From a checkpoint of a small transformer trained on Wikipedia: tied embeddings.
Each number is 128 + 32 x the weight over its row's rms, rounded and kept within 0 to 255. Layers, rows and columns count from 0. Numbers have three digits each. The size before them is the row's rms in percent of the matrix's.

# down: layer 10 MLP down (transposed), 768x96, rms 0.0899, rows 296-327, columns 0-95
# up: layer 10 MLP up, 768x96, rms 0.103, rows 297-328, columns 0-95
down296 106:169108107112131125081157062156133119153095125098148086097150177153125177105133112148145135097108191092150137118132224130099148105109138107100159086120150110044108070172117151136133109127106098096147143176124148142139129083141151133087080093216089097120140165182095110161155161111182149126
up297 092:120097177168094164099137084097086132119145130102119184140139106109155153141145116109154106172110121094148108128112146133178093143120081146141145131181124038144067093181152160126168136103180128110127129141147085107112108161107127101124110159148176131133044146126097131099183143166026135061
down297 095:139089065121128141183027129156143119145127175133128114119153184100117116169152152090153168151119139143054124123133143112129108133114185107111189163112108151066125130099206105134131096124103155155130102183105138151123100140118076094175175063114154151107181109146106158096111129173113075106
up298 108:106125119120093115113132086111063169136129130205152143132115076146096124164119154021125150161146121115130135143105133145147144129160119157089172143186113089131089081115138164143143149076163151142143184119119057044117127096114174078126105142171137174108084134145142187132125111180121164158
down298 104:133115146105158110218082159099089116146189182138138118172161132107140110097131102116123139114128101131076113158160140088167111126182176142115113131081105169146121101090144152127089135120131143103167103091160137118187060163110103136176226157081103104083115117108061132085103171127154111127
up299 114:063173106156111166127203073149136121103084115111119148077114138149125100133108227113189144074080130180104095141118104095115136130198124133180192166104092086129129130127185118113112115126149116099110126107104145137145163103194127098123151115176158152099115144133104129089072122162107146168
down299 145:121137103072151104170101144174120152155121098108165106091143098162129105135107135138147120154122120152125185134183159108163152099172126179175149160069184114058159082121113146177118153123116119114091131135137049138154132149130057068101160169082123123052145166112179087079116105143151115111
up300 097:166130203144107162158156083129111088136102137124116116065112189221133072167113127122175158150173069118137128131074135092091124154150110109120117148149125148117111172144130107130161114136085094085133084218144080173132124187160090097120117130124118097133145155127120121133055113162108128080
down300 096:108138128144168117094088149119156101124114107109127132082133134078157142143143113076124082067131185137104143141111152115106144081103145077110157126099183144161079118117150152106186127120081159175150151117144168112101194057105088111103129130158148205177110093178124054182184108165151108135
up301 102:148130076088072177143167163090101110100135093132111117117104091151148118141134161166108168122061092176077123151095177231156176126042090165172143118086147169124139078146136195107140150118103112111162147104098104151147148128147159091101083124115124173117122143142105111114164156144111114105
down301 122:165157094141114119103171140104123171171149147175126147141119117107140123111074101166151125092100183146170073158124109174079160086107122118132137141061139094109185075150204139157153081109155117134067131103181089113127188144092137135101154153139120096088136082048181115134139110152084142144
up302 090:142115139100128140126108160115156143090054115159136074103105119152172127231178182188103110119075082094140091147079145138121161203099104146144151095139151174151145156173144097122094188136181121107086089127168186122154157136132121169161124145125133111132133137175098158121127112136081142084
down302 083:112139140158134124122158138126097141164211151101093120111106130100156112156075134027157136142125162127112126136158086154106094056106134141124147110154094082147135120162128153159175161080122105048118143138101168111132148147177194158141103141076090167061159076129137079154104163140093146152
up303 093:089179117186101128109095128087086119127074148129088135139120109152109106188179160096176135170069101181095104139127177082176191125149104112145068143154131079117124141151112078080114159103079137144107121106149053106127115164169159196085174125141119150157097120123117108161155124168113139126
down303 098:174111117180080143197131122087133128103071104109162128194165107203048117136166151153153144142119111125131100106150128124115117139148102103122141126134089095161090132085175126124099139131167102072126124153120100110109137139157139200167128017128138145197093100151165106118119159120078125112
up304 095:118119104054064113148138120166123177081132159212092184107113151161160081137091116101103166146055127092168142097157143121121101116118138159089117161137142104164110160135152210084134193114151168099128139149125150088092112126154148076109134153137090115107091137144101133149093143147153205111
down304 092:070137128158071104080215183174128070133153104109151108117152217111070157097130152151142135107110085109119214168102172092144174124134163107145157084109122099122121165168058102156090097144131084146110140144131133136128141146100106135102156095118143114137161132140119080130157108096139084163
up305 103:108126107161127196120168092109146120120121120088144118119104101159104154166162174117154125106133091159128101097114139145091112137147111200157133192087081048152173125124092115143117145098117082103184113120182109123082134125176132149092137136131082181003135118191147127132147165125113114145
down305 105:186107132123165116092103052067120153126126180126106103152141106128091058101133170160106186161113156165096115131152135151090127116116142109085160104155149124162065142154116165188110103106149131166103089106128137123082129083144120132056118112191085120149138196170109173096167098138154118182
up306 096:120131175095133141159123149203121153122101137100092119124118181144159058137094197100174153147146104144113182084148184136126122128110180130117114087116114142145090117148087152114104205139176123067121138058121127147099132125131087132088148161129212144105136209093161128107089153150151126099
down306 098:108133163147118081133101099157111155126150032157134113131180145176124129157069115137140154132190098144099133137158134132058175138138115160117101115206134107125074082108110094176144136120081137091095135072095166180140108205110122143135171167103110102074117081121168140158126168161113105130
up307 097:097108126095149125067167090110093170085100126192144167158131103164088090154096158081136103140119131120111161127062144125155086103079149126128176082115187171129098093101153141048112134129113160083085104169132104126134134127184144158076095197153169103122073169136116114119123091156161152141
down307 097:144185121111092074116136199128179106119134117179161143132099146149114169104101186126158166112159051125118163106132061075200149120136090122151132110141112085165179124173115073138148165109110097118151094138129132142167144134108120147128074085156132085141072087114165088199111136152123151095
up308 098:146144114063066113135095147203094128107100117086107119119038114160153156121138128123110208136066109115147150155138130145141099137116122141185122130124121150198129140179152153098083138119158106059126034137103095118103184121137152114103202140132148118132080152132113145127178148137140136160
down308 090:077171199138156164169105104093156113155150117128115162171126152160087124112134134157120144076086126145221125145149136156139109123084108101118168068116127094109054163148089082060127130159097149204160144131072085101127134115112159135146104127118147167209160148131106121115089131137089122143
up309 081:129154115139144128135077101198129145117140130145074254132115143124104136127167153138122064121146131144114105082132116102182110106159114160148135106170091153084122181150128165182153130223132140139134137111111155109145133096095098165101136148115080116119076137060162150120081130145186150171
down309 073:137103145151101103143145133113114100120129152124105014094148107089154134166069102110170163144124165083179129198149111073093099165113105122155111133112158071163138088164146096097087114107142138136121129137191117142075148153138146079158108138195163121118199141157082124153124141119059137108
up310 096:176108084093087138115166136178151092085083147124121130063129152131108145095175123106126151094122155172136171145151134122118168108063117126157142129072153149126118182162167133109113111157084135033094122165148096126089120077117097185124086112175130174116094102146128133080173211136150149154
down310 096:087114122149111061157139134098109094158111136186114140122169126136118121176132093132127176128082115168126097084136132125104149157110116168091103091163071158104105140115161101129076148122167178154103125185196182203101044140148146094159085159167148098130105103093099149131132116084134089189
up311 094:126116103181133150090141072151121082066030213105119112110102157152166129159141182130118171107119096120077146124099058139134159149125105152126126134116183167165097111167128096133098150154141140077114115080166135142102136118164120214109075147099158143121096151138155146130190111123144131155
down311 096:134147183020179094125136121144148132096150148124142149085143141107081103155151183144172157130195135112106105173113177137091094122162131090167128118127149122081141166094130127131182096131087133147105077068140132124143130162156167052111111038186113128149128134124123110110073124130163134150
up312 104:168120123113137139107141050137116093137119161146111148093149082135106140207185128077078133099133099117083137173104160166154172126113135185118115109134074100113110129145097150155134120166156182100110137128193129125127103088177124132109162130106131111011090140153178133127105194156115130081
down312 110:174149073187105111120125144090154134123149123146151148160151137176139126073073093157149117113131104118150150112078149117110114138142134150130082156110143149142217067168134127111050136096186098097150149095098141063152149136138152176085076159136140136176139116127139101059049132097118163158
up313 094:083110076135084118119205149124135136119135148122087140126125147110156108139139168110101209084163141175103103133134162130103131116148066129175148154119166151100081117201140126096138142166103194112096134098120168135133099134108222141187114157153141138066081123110159120095161153120049130117
down313 101:086038140126128136168157149140155161105148094128113163142148147190117098078127174112102135078180062106138152083194075105107115113052138114155072120134189148123099168175095122081145127068126152105128117146154161144119128136158090160144183151076123144141121145070103155141120103154135130144
up314 097:112117094155124127052123159128110111136128157112115086072136135137126154141079156079144152130172153153137132139132118106146210116033077106104120104115167156133095153154144213150139120114097190065146097145067150121126170093120113119148134187160114158132103100133148183107153173139070139164
down314 085:177146180093162125131150111088105094141104126151198186209143056070144126137164089147116147114121154136140126115112094055094146165133123134114125159095135153110070111047126113128195152168132169114143095106171176172109097145126113151186114125100102115081098147110137151145091104101120164140
up315 099:152164126145147151076108074126097156103160145114129183104094111139166187117125158183132070145130117168161140169072168133143117123094110135169091063148142167163136166184132076111109134143127090124104138092127139158169170139195129081110125166092071162101073119181148085093130137114105186151
down315 095:144163132124170097066156131147118125129096119130193138105069154125109148142171196125131152078098205144119054132077148141140103165133080121153098084144161095149115130102181074128101159134074125166101126162132137149097183145163135115069150089102088139191128098140127104091110127160130194117
up316 086:133163124126100106116173056074060129128165159111104092130138102148177126082181149133094110137158115106135131119118232147120145111113071213116122113069125161107158167177086156050130150167084113091125157123132122155191130130109136180118095121144156121141154108127110124123112167113138092092
down316 084:087126114060149136175113138161139189122098216121091105158134128201143178148097112138123102129113122115167086107124094097117072154124121173153081132098094143134109174089109119148110126134141132109125132117119118110133099126112174152147168111122045124164070078152217101131149105201154094104
up317 114:139115107111085171040136141158115124102128143140137105113101085133154164160198146150201117176139142114138181158159133166115184174143141111144145112072123172113093210165150118121114138113104153092105098132155172124159107111112115131132103186147114137042116138152150144135154173126055185108
down317 127:114162151130130145093093127124146174125140125199167084179112138121085046105131119064119140117102114142170080114152126097073141083112128139067159160093108145181099102138100172104138113122103140130144168138112154140213104087144090096169124130185192166150124087207115110154145129114105151120
up318 094:187131150069075183098097115176088107124117185172115160094078121109164102083144136110170141120113097109129131059173134152185168144096144152137130159087043144095144164131154126114213139114127103105045155146168090137118103089163125143132165114141143104128113098174113129140110149128140141102
down318 093:039120155147150171107139080105081075126114091145116119140134157116135112132139132192140132196173105175195073119124068092164188148037080153125139136143149128129107153132132143103120103164130164094167117178191099142071144165127090118178107098150129110143118094129122125116106140131126162098
up319 100:093177135173113174112108119085123128133127128091134222100123176156120188130125118128116158124098178139140194083093172130144115191095120139126131104149108182145099092142117106108126156084066159103102096120122103155106194169135142119120112095137140115113145188167133210050139099103091130151
down319 099:130142076141089151172127079115126134116210101166101066107164131106145121132083158138129163143183107109135151130099105151110083143154104082089196134124124093129103113059095086156110132142102148182152105145093111075131120200139074145160089150124139192168091202102116113108130139135171155148
up320 092:149151185107072130133121130108169147105148120087120130122115135139132085116135158117125150123152150098102122156118210145170171120119133116115133106155092059108117131185060105102067153160099152182157110139151073100088146188128163090077154119241123131116125126182141099138147139139125152061
down320 088:087186106159093081141144153174110178069135135191158124162148088109182120157117120124124115103121096039131120141112110141159127151100120212106091133130063125081127121138155140110090138140090149110126134100169178115151076151144137153097124141156123125135102122093107166145204083050165117164
up321 100:132163139108131087118102135148166102097128088181078126120091091131142132143173155158115202099115079127097167154089150113123133142166121142117202149133049099196035145117043134155142140133113152093138167182088139147114092113138122172124157163148149110141108143122147192104112086144100145140
down321 095:097094151101128179159120086107096096166126129132130089139112169067127105176183123111138122185113101134095174122122107068120135130068119080182116152167121160119112175106116112166145135136137074141165128202072117098109136140104138143175077120113041163175133105118145132184180184120157132145
up322 103:126183160136105122113163129129098177141081152139113106119116167155120081131128146059163209094137063136099054153086109142142127143115125171132137159138142141113110135146085192100150179152129121132069124126092117140188155096171191111101151133107180155080088113090158094108084161163179111111
down322 117:163069161143123197141103156096144104186111106085186099129141157121090167133080154101110056060139133167184103141152071137102126104142153052131188111117102104109148144128135148098142138164110178148181168087115148131104170088166109100152141144081101099160163082124146141123118088160134135111
up323 100:136200198140119096158116055139107166127118124141110123142067103192144109139149195149160162186098093092080122150093130161127141161051114125120126131154151133130110153139148130081094180147087099155097119198106155155196173124171137143049142130122144113114165149100114130115100137161147127123
down323 089:113067112143136159127178126115136059056152119086136127105142178145101177125112113081101102093175165118146142105104142104101122138215170064129118146145137120141080144156135132171158172142098102079191107091159099140130166059127156144183148142099125173160146087138124112128072118068147135140
up324 099:137087094101084137136149119183112127068094124123130136061116140188099102133124119096145205134078116128113133124047109098127152128173113136098196164127084102088101172123128145132090157104133144171094152134134163111166120098209181184113054136114084112141180118154082110125115158130112117132
down324 105:162120166123115099133076111121077103113137153123116117166167104070137113121164101164153093136154130201133196161163123154145134116123095118150104133149127176110188091114078127157056115137119094062139076142134093151082148122088094078147039147190127110156126115132145172124164099159164180128
up325 098:155107152145100117100103160128124119134181120141072142078142170161076130162132126105090146104104111113113117175106130136173125186160088143109124078145090164142093120150092189157078197123130150117066092194156139101148144097162102148091130142106095156122126140156158219122166184078112072153
down325 119:110141123134180120126109123125106068096145088144120113135137154139156146140103173063172142149094149145174051070114168149141129164071168149095122073092138118096176123139106110137118165034140232160124123146130125131134168139136054123106131148111160168118153139183138148103156126088102141099
up326 107:051156107078131142124109111173140140132156133139087150149133125129108138126120166121104125106122130102152169105049126153148126175118087128106084091191130134110106168134086160091148175078131122123163056118167073129113186120199146099116138176133117126104065118175120167147114079093148214103
down326 108:138146131088227075129139175088128129185138109133100083142148105106109150135223095139090159088157098124146114155169150175119097137107167091100120132135124145133093155149170093150149063154110159131104085162108175115118126088179158103038097159108147156087148095116091145114136142089123121132
up327 099:110127183171126159113102154135126158072088138134114172068086135104103114086171141081155075142132092134130138138150153058143123116090137173176119098070077112188082109119064136134117103104106177097111130211112146143131164132127172141141147167132049152132102067129091139138119119090156100125
down327 103:100118173138097094121096133098143139081126102092162067200153100124167135044115118076124167192130088143072149108098128125135117102165151060143149147089145196169155122107168166163160159146152141145111125128138154077142168082144178107110146105154144103147111086082142141125146174123120103060
up328 115:120144149128061153137121116158155087150094139134112138109076092197146123157121126118142129164100147101163107120103150090170190126124097130165171142131083123151106155165160142128148151092116147146078127095138103117073133151203234102081127140147190078136134167200127090090178133156098141113